config.yaml
num_hidden_layers: 9
hidden_size: 64
num_attention_heads: 4
num_key_value_heads: 4
head_dim: 32
intermediate_size: 64
vocab_size: 5603
hidden_act: "swiglu"
norm: "rmsnorm"
norm_place: "pre"
norm_eps: 1e-05
positions: "rope"
rope_theta: 100000.0
rope_fraction: 1.0
qk_norm: false
attn_scale: 0.177
bias: "none"
tie_word_embeddings: false
parallel_block: false
init: "normal"
init_std_qkv: 0.0434
init_std_o: 0.0
init_std_up: 0.0434
init_std_down: 0.0
optimizer: "muon_variant"
learning_rate: 0.00572
lr_mult_o: 0.858
lr_mult_down: 2.0
lr_head: 0.00649
max_grad_norm: 2.0
warmup_steps: 200
schedule: "wsd"
decay_fraction: 0.922
decay_shape: "linear"
final_lr_fraction: 0.1
batch_tokens: 8192
max_seq_len: 128
doc_mask: false
train_tokens: 88870000
max_steps: 10849
dataset: "wikipedia_en"
Each number is 500 + 50 x the weight over its row's rms, rounded and kept within 0 to 999. Layers, rows and columns count from 0. Numbers have three digits each. The size before them is the row's rms in percent of the matrix's.

# layer 4 attention output (transposed), 128x64, rms 0.105, rows 126-127, columns 0-63
101:453495531427434428544525519550537507478464468596507547460419456476475545525559514431504641521396508447439439446575597527511546490502492536506519450540535505502506556512536597508471433530557430
084:521485556489525635573505455389501460537464455471467508431463468530450580523449609495511449391508513473503535574568466453578550505460537503555548461465508534592455506512518494443468475469463587
# layer 4 attention value, 128x64, rms 0.193, rows 127, columns 0-63
083:480457472477514425441526521449376471424512473537502514534483434509411486608544491435531512462472457389521521414527527475546550393505511485538499409521550487555424495550458489479482473448389508
# layer 4 MLP gate, 64x64, rms 0.174, rows 0-63, columns 0-63
102:581608515463534556539489489479459431553487429534468441478525496532549480591384553475523423487467513454457518543489600467455537473532522612447475445408589448523495447469478540498457453513561501
094:503509600412582473482383430535542487470561445487533526579508487485481424570544478455493477411516500433512542474454455457602473420478497505471444585466459447541426486508466498493599529532478560
110:541650432544508505453486460464433481465489530524498488513548466506385524505515541529474464456528559487483475510451588511583454527500484627444447548483465510535443526532579443538611539407529506
099:514499518509558545528460529529525447484484526517486434417570426488566494539588566408520574524391536475495575470510506386582523497494522453502541517355533533424528481487581507476452479456482544
107:569532570486470572513530584552523483380462552438520411439459477482512457499513518419541514524486514440491479466484530447508486514548535381500484470503596570591429414462471505570561518470582501
112:487577478497471616541512458434504493419589589465637566536490505542519509581483441468624438468454482513466492470520495454437519488569503456490536561494526392558442491500525483521523488556535492
099:535521416443545532609494524503496556467514531462414466507456476488480450500472520470568475493485554581515465518430498504534542508539540509498520564491560476406531502478647551520606483400538622
092:566535447454528624624473584479433545462422520511424530396463513532550476446416463517554496495449500431441509519504520405487527515528506481518515465525468572486512587481430512482542504464473594
107:449548480529495479474580542459479529436445529483485500633505485558426440556574535406453576564487452456572516543457512481454477449453560491481448589461453441485509530537472380542488507415523465
105:545454456543541514543499480533543567435498514515552495532481591496563441434448559416560478497405402389546528570572572457457449482564573508445512586481534532415502535537511503550517539478470489
091:491498475472565488442465573559513528502522525510480444536490547481410510496566527543577349485525432508478470528548557558431557551486546487491463392522553547548479514613432494527465597435523546
093:560472596477454496507532538530476546462439530471541600519465446379469481466555562478507428529561429500453531475518594499577569436561459527547451439470438498551493506412440558508476490528555421
098:487496474418494633518455532596481458560456558464488493403515508532478490481494464433517440581522468475525616573564516511506519529499564415459513544527571542502549450573468576443537552548534563
090:559590496461557529481586519551512517475590522459411481473538494590545468515483475511513491518583498501464562414565481441521529515482581530359379525519492521575490417523550473503526540520512574
090:504529486489512472532341410519507467478509464408548474484495482537526599533454500541507432564519423481516554562444484543474573450532454412538488563586516480499437516561497536564499578418561526
103:535556442512529508480499483445543536533521504412542524501556386581433525574432405464503507435350550549536475581455518424470532473543551501539548528464469520481555484510513483527559447411536469
087:419504450499557461415381547499458522540400361535504498550573539508600476512470503447486548543469550423539518485488476502530451574467588491571477553441503542440528500480547537485548532505566478
100:459456470482501401519468541492519555487536432437502535561423485540488515543554539561448422487434497392477416448452483475586471531448431494398502502450555425512469589452476518536581453434512453
102:456497493445574501464426515501446544517477501419451569534585478492522481445522440485576344503474544525517440402551541462517544506521551498542562478460527489563532392538555475385535465527529532
090:491487464493604499554451484432562498490514457533624540587543464468486539459612505610457513464446462440498452560416512512533474523472522573462503422603491535445500530487506489577550501545525426
103:496514404481509580518487445473513556467528436464497486500396486423458526550504541439494530598552524405617511455490491442555524526590507513461456563536537589559495481430523481552447604475463490
094:523428516508452472494456487502506464492471504516456503530477488496605522495496630432567474505412439449560538515555554397547524516508470512516479514447420427491569432445515424622451599493482444
104:412521590461447480517513466517496598507479543436430553597577483538497494473531493469506423450507601424566533461489479439511534518621519483501543462395543499499558518512408484477548496550580495
095:529553458510627491503390532471519533501470445482491513542523482573458498566420456538499456541536504442522553479498510480518467505532614541558463556540553523499566499494667485534583604497519516
101:572460421423571431502512477466537588466366433460513501446462465597464553512493513510516423421471519432534559575517561499432482475531557517571531412497541478515539479517576498506482543425522508
098:558557534431588482482534541526563461512507468481495559613502521528539409463508521565526487523539660511447530579480567543480578470475535521583480551521477529492618535512506516457601483486518502
100:568530344598496554539482525454512584408496458558547557480510475473425461509483553537569525537454542433488511464599512483425530587522495523493527479548521561483497488571567592452535499503469482
099:406499503458537516592518578493563514528461537466476526466507524532437409572441478446568469376529479556491519520536426505467541497567472473481570525499570446565593557479568515519470489509551619
100:532539494517465500435506609507629570453504454422425437497485574391557459534479517493525585562531553437447461471496537494423521474520540538491553493473480541536571486450476512582514532434596493
093:501480410466592487479470552587516554519395476541562557464498470612546558444529543477513558493492478533549475541436455462387485506478517559494508513591567512431490454455554389532576506503498474
115:583501550516474532494585505500519431604447424529472548445443510581494469545464486501493525457494542486484571548503530467533557472595518540521464482448528486528580450438525473662437410436545493
103:488634386511440475556544485437587498403530551543456510524509498558477482521509562523536497492527453568519562526564504487457480511469450558468477580446528579543603532509444499572459459504406460
109:479502456475462476497481423428537534464446461461528590478371520438511439484540531575477477513535479479509421524576501543555640491490486501535564527474502396500512459445510517554459512436447373
100:481463546586511517482470470539396474398538451510567410479425502491451547531580477501540506494545508531537524584465481564542487456478495502581486526409431470512509485659585509550527492465568485
101:499535502569498577492596456471511491482459513503451473478560544526513582505435471578494480594445569494389499496512482415492550445426559515474449551567492568600502466572477573593436518468535540
092:494566523423475540390574573494519519415530439486496494526546592517491485500443451518435443502454617504456512528501501506458545493486524521481514518485473458499516581435449521512609338491573531
095:470456472441458464467554489520440440476470469608583528468433466480536534524497533509509527550517496414506537455614452379602466439553502611495418470478511537490466547560478515552458553443533466
103:484558500436498571551574558484511496420453452533577503428466465504493504521491568410521473480491456389530621511518525440523399559550488487559469495407593532518419558518514435537497446516512467
090:520548535460527501494433492492521509444514500501429488475422510469441501605494504584416571598444553470518461476457528557493448561490516536437414511537533545582468589611513521399537574455502547
105:485451477386556560497471441478465555540376484484455504562559495491469553531441557424483463523473525446472492486545435412531475486571573532428465532459545452464458552462462410592469551435445507
101:446509497437521434594459528487365453517456464479510454531501503549487462572516640413562537524475587481455468489498433484553433430531455532455433564469584573471454464481507482504541485510553521
101:445521454460462475587582497437573467524466481475442475596480550513538476544565559506546534573439552455494505463469517417487495507521524479534513502422448501520510465562426452549568351389530463
099:498501484547535432429564573548517468433564505517434574462554511511507355588559424419535422440474422449555530553469492538456494506490490484412551491484470516547453510452467514536524530508448409
092:547578530518409520505473527590465556403558508541405529530490533544575606458460449489510581573450513473433480484549540555489527532499501491597492448470497416499416468448487519450543583516566497
106:608538514526498471532627571524461563531490555387507574550563563532452521516471493541453508418473547524460482414469472477572502516539558583489546501389486557568526575490521488501514502426522481
098:466474503509412548511433478545533510503404518520413489490541470463582610550576529478597476584453542517405566485521514491503482497578483479458511573484531595468495454421493507578472571528546431
081:561571437502469545464440504510544478474450552430474481416494530527618506488553529628533504521447512421470571543452479408511528460449506489453416459545488517522555476490549565482558486553629506
092:525507538465486482553561451465517467385438481513562449494491516522470558603567485525552572601527422450464481581460467565518587405491439463481523468488491581456406511486539469491513458517517399
111:449576525532603483496482525504540586473512468477499590488499389612499546479501467425556449573535496583561547555572501441505545433468550488486467602538491450519544413510512495498582552539477505
111:475466469492572606534482561436495555520463459512396481570567510592504469469557522527498497500470530501589525463550514452522435459516523565502587456484532422535484472536450381480581441426561568
106:508625493479455458526455460471550452515392476525487504547492558492507523525537531503567518493533462457533493345511617501543572429527496532467493533529410519500469498555431558598536507463588541
101:532511485448613486482431509524464551406496555410474629475558414507474504492523504563616416531537458524497508510528468543457502539485564450536467456569580501551505429534486473439488582479546538
101:511547535540477501581458490524528445420497411535431511529506524488457485549586492622447502430457452501480581558539553505450524599494449520519465546597458589535484558549461532469446496430410528
095:474436388468485497521442579535607491500524518390567501554506458514433494509561561478523487536445539443510500495588533466517551433533482529458528530485561504478583534382615512589473524534499519
122:496448492515431456550487508430447517431464498514432469446542502584499463505525605442569464509504569482555566547436449449611440433454489503541479561480441395507522487503531505617535509457554568
109:446534444524592431524429466501469513545474460412500528516505531612381439444436477554480410495515507546527507461530517466505481479470497520520399593486597562547534416498536455467496506484458594
086:508546436470457532531542463458480482425532431493483481550626556498465467447476452567502438403488492506518579509594433471447511521557455552493554445476530506439567452505497608526555493493618436
101:526566518509540647512518545572454432496583477445488481507513583481539492520511534554445447504555518486502595580469515534555464457423553430451487436448552505439433509571575548557512559515460442
099:441576464529398504516532568570520432458516508578452428569472469478495654458491443464470544478473550453509529542466518489528428457528596467450402525519488486482507505568439546556504455491564438
112:448510448485465527570499588538538511503494476538505513507556439500445468582445544484472569422521493438456585466505464395418431562452419531451492536562527447543540646512495580541524541469501515
097:475526434530564571496560527430496597520455474453491470435526528519626517525633535555518496575488522500495554516488518488470588525513500473554575607509463520458602478487526414592507471467525487
108:510496453559511462508530517539590600460459551442524583426513453562477512502475522549553463480512503546508565430425517556420522563523563354507434441493581511538516503606547536503492538459442495
095:404563548438449407461574525526470474417580331533529500541457518532449519505548525594524490573472510489542596535470481508470472524523454559566536480491502514492476509501432518573488451433493550
086:492565491515427536544470450561438396410520460530476525580411511491489497442454504550512507413454541523487557483557484463370531534495486542470546517557543561465435501513398441553588564498453507
# layer 4 MLP up, 64x64, rms 0.166, rows 0-63, columns 0-63
107:440469618567491458568579532477508476453483505477552537495488497434453490548529547507549581443570541499444482621554390520449555536492386533503512433530490530505552533460498518466468443446536414
104:474485472469512531567508497535516522460586501434513543510542550466490508503399458556430470387500521469562557519487528563509500549389512518547461386462543442572503555500356550477500508523511600
096:556431545474459589522406510539465610447509549457533469469504528390529561422535562516565536424618439505538552522457498534496525587447539544545492462453486448554490495475545523571487491451554509
083:548520532511504431469493478484544518480473418378598440483468505372476518525519431491446564472521493498525606553524507536464535556491524516438545415533565495560458462519483414549486627449478524
096:500569553562466607507567515454565497404546457430441515549523511413493450586478538501417555523446526537444538499516505537496526362478557448551480527577541515484474488492476504456466493389491561
099:580447516492529550511487531500443494449479561620576354461521584555513507512446527472523528528504468487417501437452536480417535478573369525514521539554468496490478429587476543535496530458451501
092:478587487482325525390484423473448532485541455558449531485512447538535430508515494454564492529544530579574547450541481466554449558504469484470443515518405464479478481453499524462450457581565518
112:486511562540509502463518525395496574426557538516520460484555458559399417411525385468485503526516573571548539510470526494500567414505463436451481468522485436471494616495407487482550472440515535
105:336545492465639527478410516484486504562478555579548507395532468573495493474495505572481457461486501493440564519560522487504544508505566510435546521506471504486507460535493458444624521529492569
091:469489590540522528534527541426434565459482540489551442450453537437501510520447562457625507500518479456551538527547587498517422404586569453496412511492486469482576521495504455439415452569551524
099:536551533450487505490462488399447511469463460572500479576518545463525543437542488545487478508478577573487516514442460541514397393488562572414615511469435620561508500576551523503528514528544523
092:583514524536525509518439425456526432557417597402460441466432460394522491593525488450511493461457559530524494574519546450511604520590498506492512553448483484500492554489487578520471460574487426
103:447505467487494461568546465574501496490478530534557585522542388497485563485466479456491464604523489423473564499515551460494486613459634498452538445495539546497519521547476390472538540442528398
097:432509505400503468406484609533536515532514542501452581510470499530502501436549518448487531603468477459604508486563430571513516625575513448516465563511448451546561444502441512428476497512504563
102:476449538575453464427440556508468481555549425513545464444476475431576546511494591520448516511511410491459548469612432529547508581560469440464478430579391508471530498448476539476455553505546454
098:511474569502475521575502528574516479517554496505440568489504419489526362488492476408527384521535511515552524493563450429452491567522506442497579493464538454411464438522586476452465586508455578
100:515543439511507441633543435526516501463431455491511417433451490561515443514539540505507510536529571496556397452505536427553470497503506403390530480441467602462482510444556446548476479515422471
096:503569568488598502472484555434477536440439533504516462502482469569405492555517460493540492507485583561504569472509561512514481468399476493587465567573517503504506548504390517501481401430632492
104:500493620461488500520472455431533432533567498443460476542526465423507464534494392525456561575530526488410563489535448536555514574469404530534476513488513535505630548523390513456510470489511425
094:520437519427520527477502494438519376476521522449525505570486532567482493468461590486533567557489549535505492543541445412600410525491415482490483563444429594626445466471480463492496480456544494
099:527548514421528479492474441555479385516535468543477511444462565443494435436519528444533424462538583539536553554481599544531517487554574536552468506612561517541497451556554413476531582536481549
089:493494553506451470391525544594607481496572495416536560539459573462473527492515463563501501499465453515581509544491438470467434444460430447490503425536361541475484540506459541503529576517511408
098:465461569471483491475614521536512598472573542456538520481547444570494550476524522474442494456497520557566496570481448526479519442402469466470484488396453573442380540465454404482551566482462473
103:441493441505414539502498507455523507431464580556396459440484542497540475458407464578507476441548472540506444351481485541543494582514495491557476497534384553618471550500478477542506521494502511
104:500577494584510399434504495464484493494479424468421504625481462577472457526518439529469490554566522502545557517466557474364502446451518502455494467490422542431403479483419428515482469522547497
130:467530441461494431492501466524552602499512596495546470404416541470511528502468510532543514487516525569439498355482536500519590536495473397549482512534454613547425490410543502459475481509471440
095:467449505630399549503485436493401532443492505561495442547542504462502419482522576505476536498469521491531446399535536440596551539454435532516485524443381529497454485490432491492413479530448516
106:608499502578433508449543566518508395513520483445483512487449535468424551425493476476477461544493606584515492525553523516581563361543447451529523513449441550494535545545486558506553461539458551
096:487481514466560565535450573479472478486505525563532457493514439483554331490462512527530501412522508472479520560483644535561566462543428520469491493499510518489450434433461612460479574428513513
084:516447558441445578482456535454467460518446590564479518443553529490562526474443506392586538428463457598441507465452486556456528484562513442524455525536572447465501478489534558444419580486579499
113:553589537512496470482562486514433579490473458497534474415476505503490557463547543443497562501453556542410509515440458468561555461573474329451518493590493443509458561532511450544589476505461552
093:471344534500488519562458534489472448480584487560474488470391494466555507472419530530552427437534468529557583482507505534464476423555530492515531533488485469465527607573476394543512556546563473
105:462540442475498546385495453469530440437543514549420415474505533478454494490502547543470537600456560527518435439542450440513478567443530400541359491507486561455466447500486550555452529467502438
114:517536593534394447504491575533465428499572484558487514508588491491478489509496506543535540478421524553462551461526530557422493420540509582517552454432506495435593524462424497610486497475617504
095:508506458538427464545518428465518467509537544545530467606544437456417483449533529554471502460430455427484497385408566542499505391529474479561470463478495623490507445440422505529471462462445487
091:497467536409518527425462621400520537516465412515483549582534507481440521508459523467429502447524430588481474531543435528467608495550471469470510540468537383529499510482505616433518497462482493
097:539529462453403581481508514524500516493496513391502548480491455479487453498497415477448423430557472481522406379521516541541488478568533515442439569433551491435619512571541435553512529462537538
103:492557468521506493490557433485520484410433503452463548540519481528406503560559481376526510491524483484448414545455615443491448531491572569569583493439536453525414530538543465521477515575560558
096:563507485434479481483439382476552468490503480531433477463564512446488571531522488543380575485538514427431472503524437462440537518551428566527486489488412532597436412455487592496440490485538461
110:404477479437576546548436540491505471521474432560489445487391530561483571416484510558362457577533459526372473566470530538487510496433555518479468513576498518507513547508527496497556531450481553
105:469538472516545552446411492462445593529575533462525495528509594488614486472439452585414509555520472527543523501515565512493531585449566510598387471467517429556444493553481470487544513509439519
101:396559412516464566483479564524516491547539473558490538546505478444467532557606478476510489516556511505543523445570562532522529455413360384544556466474460509484464500486569551524567511489449571
094:517413502513476418563502470432589477515527447550517585561562485503478563521527596576508494479503439443529514464568581497445570511499489521383463544553504536548562480410509505486422455530494401
100:501530419460517465512498550465554438527469420527511549504436497549501539413572453490519465552435533534552514552600468521542495446448531569582596438588585563564497420518463552490417479504548492
090:556569489520538386499488497443470520525493516501411527555549577615430494527562530483489457478520518533493533440418509443478454498462485466464444608383508597520529565498515438478451412544515470
082:507546541520573460478449466452535577534406482469526587515454452467430557468454538531451553586540483484511529428446481582474434464514489505528470452489469507549563450457531414389599419574494480
092:513439578476480499528517520533491438540459547497541510471589487417473455566492467593458542522530476527512464565510560558526560482431557613410515359520433400533476520485447473466507534448525560
101:542458442486491552503497472501465484559486486504420560485469449531571504382462488403483494513555454541464555527563449479520461564435420421539559395488420590585505558515559486430491529479571471
115:484441448419509402467447493522512411496448466469539500531488469520538520465545602515484537519527510514455483487505494592595552507419427492540401536597481452522411511411560550474550517606478508
093:492518469455492646557530465523534562534506462470509535583470453459417477538401511448575497494522449466460477470518446483547473544570468512512596526481444446506505548449580572478519484487382603
099:470485500615594594434460466445515498460558546469499472580538561433539500546466476523507441482515617462455528550546514600502485566519428451462534460489466417509576533407552491437483507521468525
100:513420525491527419547532464584572473559506494579513532524435486569457510448444441424465534434504504439487475611419485509523471471468507466582505421554529395449473527513536388491524452472542438
097:496452495459413500603467608524437414468431422566470532424613571589464523518490503499522490525435441537448449571479535532454462503527517520553533446455530473492483530559554455451484518501554582
107:477497434461527551574456451530425394394445475482454514462499591490477518583553480456478497552495526446625482496531527513470425473500501456533560532486595566442531386535497501468553427465520503
100:438452620593485548477468476508401450438530511506450444487490550503526522436551462496475543499533548504504568570493500540533503536434457508640483533528443406524523460585447537565434467573531460
097:497551606487538529491520571502448530515516516541396520423449483478422514444475516543510455518594513578485533523604494509565476452528476445479431544561530540537591422594462443421471467543503426
125:466485529482434450389501488500481492473592485463450483441478516525532444492453433495490493554562458551476490548495421559596510488474433457500529362506361434514450552465440394487546504512478507
108:463485464468464460436466468489481421490471495538413489509530584547463536498584495545517593488579479538487553424390505594565476478560495629560447544422456470491501513470466438444490512493591516
098:566546500393489479429522558574528529477405515408448491490534508499502534471586472484447482487524511455390561450569563456470454414507584390510465484533483539505411465476502482451582446506477531
096:527480448462434418498422428457520567527506511494546573500590413440522502511482557557440591580439552567457533481466486465453489543469540553471470521540499544501542403444525530504407436504530396
093:486467391450515583547636567463547553497549602566453427475490510558489509498455513435501429564486537559455539498521490534539531566504550472497429530495452466571445596515532489460501599486468504
099:571456514488491509462500554437439439522495541475523472525426455485455424497596516488595501476488529472500456505397531545466480479510647508546524477346545525486465469586480549448536569487453446
102:566507494480467587501460430597576537534465483517520577472542483468488460609461412468496483458450516506505477517469555602539589494458459449547543467493471472490483436443447568529577461459630543
091:438480421512553503494454561476470539471423547461404476463460464398479514414529461527517506463504470476464439537550469467599478512543548469427508418583571506457407465563533576567457577460537487
# layer 4 MLP down (transposed), 64x64, rms 0.293, rows 0-63, columns 0-63
103:508561566537531556570506575433423489529506490420453572470570476448506480539531589524517511446442516484413417553554471507443586597515438523503449467537545504463545525448515479494504454476533636
092:433514513480438620521488495427528528576532537590492541471448546469528444420415562538517525480528499515538575493509485490406504563547478539607458407457467562498461468457492494530461591524532405
105:537467388490470513476485449435503461495507459532491420637498505494432586513461421454529604512537510604469473528504544530531409535537491545558386496452521573510464470540532509555502530459550562
093:543529470472556520485503547515478522495405483549497666610473465544447443408415438489449505479554501511519462547475482529551564554448404515503556479577471483478532568447473559565461503559518482
103:518419420466541459551405448479461544563537456540561526512523481498561493427429487518430579477512499471523463567519543517558462523565546495590524460548587494533466449440569501427575426512470397
103:560440581500524431451401474567468491430447502584499516495575583574549518518442527516587443549420482529532502476517509443472582491493519476524516496589480489506405577468477553563460472436421453
107:462439511486535402538540448537487488503462497414471462531502541493541500492526527502516526578582427443435444502531482545511467472507581501517466453488399395553475435550391449498373494544403483
104:598530461482569506486571499430512489510444480494506441621506480536503502536466550495502504451563449406557480567550615578484369523463477529463521542496479514449454501449476512549524488591474605
107:435493502542476526568430572516585444528491533608451521505556501565550552401542524493490466515528476548462547524460540501623609510474521518421530479539514526468523407548462460481509469489375455
101:501482552534491453530536476455457525517575506551475502579514480467515471555501455528488508530624554545486449440517516645595463549445483541508512468535511492477494432468530492614448569457477649
098:555467499564594457477518534520533567581564456447474580510450563546450508546448465561415521516460495456503507459538531434509569551425400419561416511533460476495545486411486467540551417459507455
098:446462545530510520501446617500483522535418462495509527597480508435452524545598550521500451508518492539356457507537509559504500505550426489522465519453423469475460490362416579460547532542511472
101:517471538595527457513513518488488592538518566487479531469441477515468425532529507560518513523594513599484467524506475527515492477466453517487461528446514458517489465459572517577468522519471743
101:535469545527480545564449530452508469513378433529576522484480500412462542539500564503471443471516485557507514561446523454512470478510403531552541474404553482489538560477514550565541520477471314
109:457427567529444513478577571488472462517426445576550487516481541434558527527475510470457548515546482515450491446607604530501434557523487554492543446588451510473490524487489508588442531647449520
111:541473534399508547501548444444481547521478376487500533394453521516496453567472501569448539430462497469529488585561568498519410490553560581528555504506422455573561583457476501458552483439493478
100:458581501539517471455487490511475482523489510385540582397531606519498464501482452583544507573514527422529467568511449509531462428524544506529504463397468498490485504541482501510582538502562336
092:492508532443540524514505490510524451498487551456497488505490517556608479487512488449562576531625558570464522475601506539521553494514551583555453503582449493598560420568437464397504540557516569
096:609515475376444491479500573499559483465366465506553507432511442546443548480494529501477430497529481535519507509553571507498452549545469396566486513482406538511507592433557532486466556547516564
093:508444493539494503528457558500568435456448425408542490652539451532516495468489614553447484521420517419512523456468455521465512546537517541505481491510590554519517500462513511399466501371545473
103:495473526481548476476536602494463419480564611558522411462449511511449484514475486497568472508583476570475538478562580458518385468400542458471449560483567460480440492569542414459535489547524479
090:505473512565459534493510481481491527531355530448499512487456489537557535490519572511353521492576459507449441545441531479504513515591626514470553477554528496511492560420421436529539435533415487
107:515482493552459508456555401448504562563604558522542498413545465494532601495524446453465448528511522533490427559563453550616417541465496448558449525554474562496428489480567496429514569472493488
105:491518484442374478528607487479495481477539646528504458511437551451535489485486449477558517478494501501592516538504511507457511570413551441470504560462428528519383535482445475415503521586551555
106:530501535496462542485550569493557538515536447552503406462468550461541511456558543537338495500469466540588574527434548507507385526513500572462523526494407530439403465453450518559523499503458452
116:498504486480479434490500410480584522496550541556549469417473524470467591500420486425554517512514455561437394449532456485505471544483571407429508456506413453540467427431536549509428491501427577
106:399497559536463462467614507491376475557505464557412492573473438403517477498509508568544569513521474462530536486472525524564511496515481519542490475483478462468408514441412446401532420558559520
099:458446500415485464595480521476531525480410495503521516590491483474544431526520538550524543488455489457507510535469482519475353516439514582483517441524510407484495381539510477494410560566526376
094:535462447581480457502573436424403494549566556470534510442536439555514501493611387525472453476478519512519500510521553559526541484544423494491505521503569578385552576522412546543468468494451504
089:394521561567451539509519554486552508436496551519567448490424495469525498485464529521557398487474580527527469525531468538617466511537508490562547531462467427507455480517460614431402542542514606
102:562501426509552458497494553503432424514522573531551456504461539538558521387410510461468456516452442458559531464392467487438570439489480465459588497503472523539434586518551479509562473562408449
092:532389514521599534531473558453510481618369449449493485466550473400528551444419530463480461550466518559456487530447532455561526552455457480522516524514501575454475508487498586431518503527573448
101:474595560562486440507560558482546493418544525533559635587512442564564513512519521516498507512513468460472455541498584484478528461451524432582506505485554571426523530556486457581488567525547603
098:478534510523493488453442469523472452469501507580567470520416523535550526500460352498427519461469515452484543461540405436413589471448518522498562488430534590473621508546427492487427458529498525
104:580456496559453551423524463409397513527442460491453455612509508548479497456437513475560520511397569488582485480509448536494523486460547495563497457471574559517455432506502539534478516454499644
088:519551480523556455513507402526495506439565577526469524473464535482527483525490492543489542587593524474578560552383574490563519443448467490514427477459523533469476452594482432485477637511463580
097:473513502526510543555561410570492619464487407469490434489552558497552490411475463425503495546455477608542477466528598505486545541436538516489433508555493548522497484390517446528434477587543470
102:515423474416498560543635464417484444459487648546537537492420502497504366556489475466530480524598507483542566458429520516442536519503488475502544503522475520442444553565459470503498463524510483
101:449482514581476404446493536538556473486514565506511536501458540456534471518462473484464334556482549563507536542489543556469458476494559517531532463472636554401514592517447509545544563484436542
104:501607377544523479475554488479525599509520610525503486542530423565505473456471579580501562451591542469485519497496527448547523509602431505566491508542428506496518484537533469483508463625506536
102:525529438436522477511466551530497482584513427421472482589561444508463420542512472459481486527485454546534456482420511537520603567616540453532427479504582485508491444486439537425435464512433401
103:497548490555518437475463389604479500506582404483462487459463536502526473516452592504533480466467532448466416505456428442457530448525529544578498358466567517501480491548447442433491467557511430
094:499468414591558467505397353576498512540515518495446439576451490484505465489554483427426469506531545441514443451410436520480507539492486448529540475544467442488500386484476492417500499492443559
089:511490537594474533538515457499488579483483597510526414586494451444547516566585531506497475425498507435474500465527423499566516508392424464403483585543457410498472564469490513477522517469453600
094:487464518523536467519517429568452573552543429463540416485507473378471538464486578513398492493486432382490460496584547489564518494553514490512484396477518469543451469520486537540489563424586569
095:450538470596450588431566461492520512464623520511463456581505486426544534487505469450565505498434538470521545546509460508576494569549460524341492530520527529509426530482483506501429513456599514
100:546415562468503450426495533465543504521510560544581464438594437456472479561409473518430508485579449554552511489428516468492503395478559587486540478458524464436492559441474452499489454431469400
095:469485458474451536495524527566535496541510507518491557466600465481515473438471464416415445592524421486494515469469411479417542492532442387487470493450467588451430566520536468560506551378446475
110:430475490459569510501509345557480528546546496537445503528494545493512527562546519499540534429428536488443544438402554526525475548604437486593513478524497471466596578453493456541481438442517438
096:535532540484493421512426445510627589425495487512498558491517573465494474507483586472546454521584510545492564477389459531467506550397475480545529573492538503436534511570474610450445535463513536
091:467538556516526446567492578560526591463538498477521616499527454457479500464488460468553529518553548506444503583536485465590384527499417387484379520483545459555497479523497549494488555475413504
098:483545534520457515557429460443482526445531514458516546535495516522551445561603615542483598524514533491460450525417456525436508537518564545586503434430448438552506524521392408503495428466540537
100:523468545493416474576535554533506483519496497508514533506511488422482528486493546564511448593499572490364486440485548422467414439563570548531512553520487447498484567444526524543435397463620458
108:501536395410507493537485529524510484410422440428517547409460442514479439541605564423533463506446520468547520442554436518530439417574493462540494503469541497430521463513535531433522593461547534
105:482474443445531536517498331467483473536550546515473429502517493535527549561478501498392547575472564422501506514476457475410519516448569536498487507522418610500456540532489399482537458406496471
096:446526532514482467478433489523556491472558495477536479499501474482541498560603477451494578458419464355485509525475506448448552475489567479439518486546460519569447562465428570439617559500560605
116:463423586547509444424538457537549499509560544561514431495415477494630523499501402450481553525570466539433478525483490563594511507451528513445556490588428473531475534462470454460524532606508510
092:530445487516439551446471392457454425566548510497415518574539601521495502462434520509511432474529507516477513515390501502521558497554454540529413384454504480516471459526523464488561426516558384
087:524474548496454440483462449457502467504526538611534495510574551575500565395417523463448391458500397462515508501517497528445516489505396519505383464429442499468444560498461502429465470512428521
102:434479458437457525549558476488582557486496442543562409492524520568521470547524436461468518467493449384496470488489440459453399537456493421478423561569418415502618553493490509528544516476528480
094:431493510554508451542472458511540415473557529546479536456490522555498569463516493449484553458444440523470487442520473461462502522442539511431506350427519627502434523545565426497468544533465374
098:546511573439477512500423522477536472456485474523573531464458485518534425530464423509487522477527497538571503574603550474502409487532407436428532566520561518417523474509534409354531511516577490
105:530643449480528521479505487457518440455525517435473530491518477471509488448477426576462575464348550365426494487481411525467546568404463464474504498508436508530524472460467485561475519534512489
093:413536582498566418512526500547467405497549428443546437541562435525535467536560469503518536494514444460506488509466481452512515459665532407571475495539563476540461417509466483420534528544534473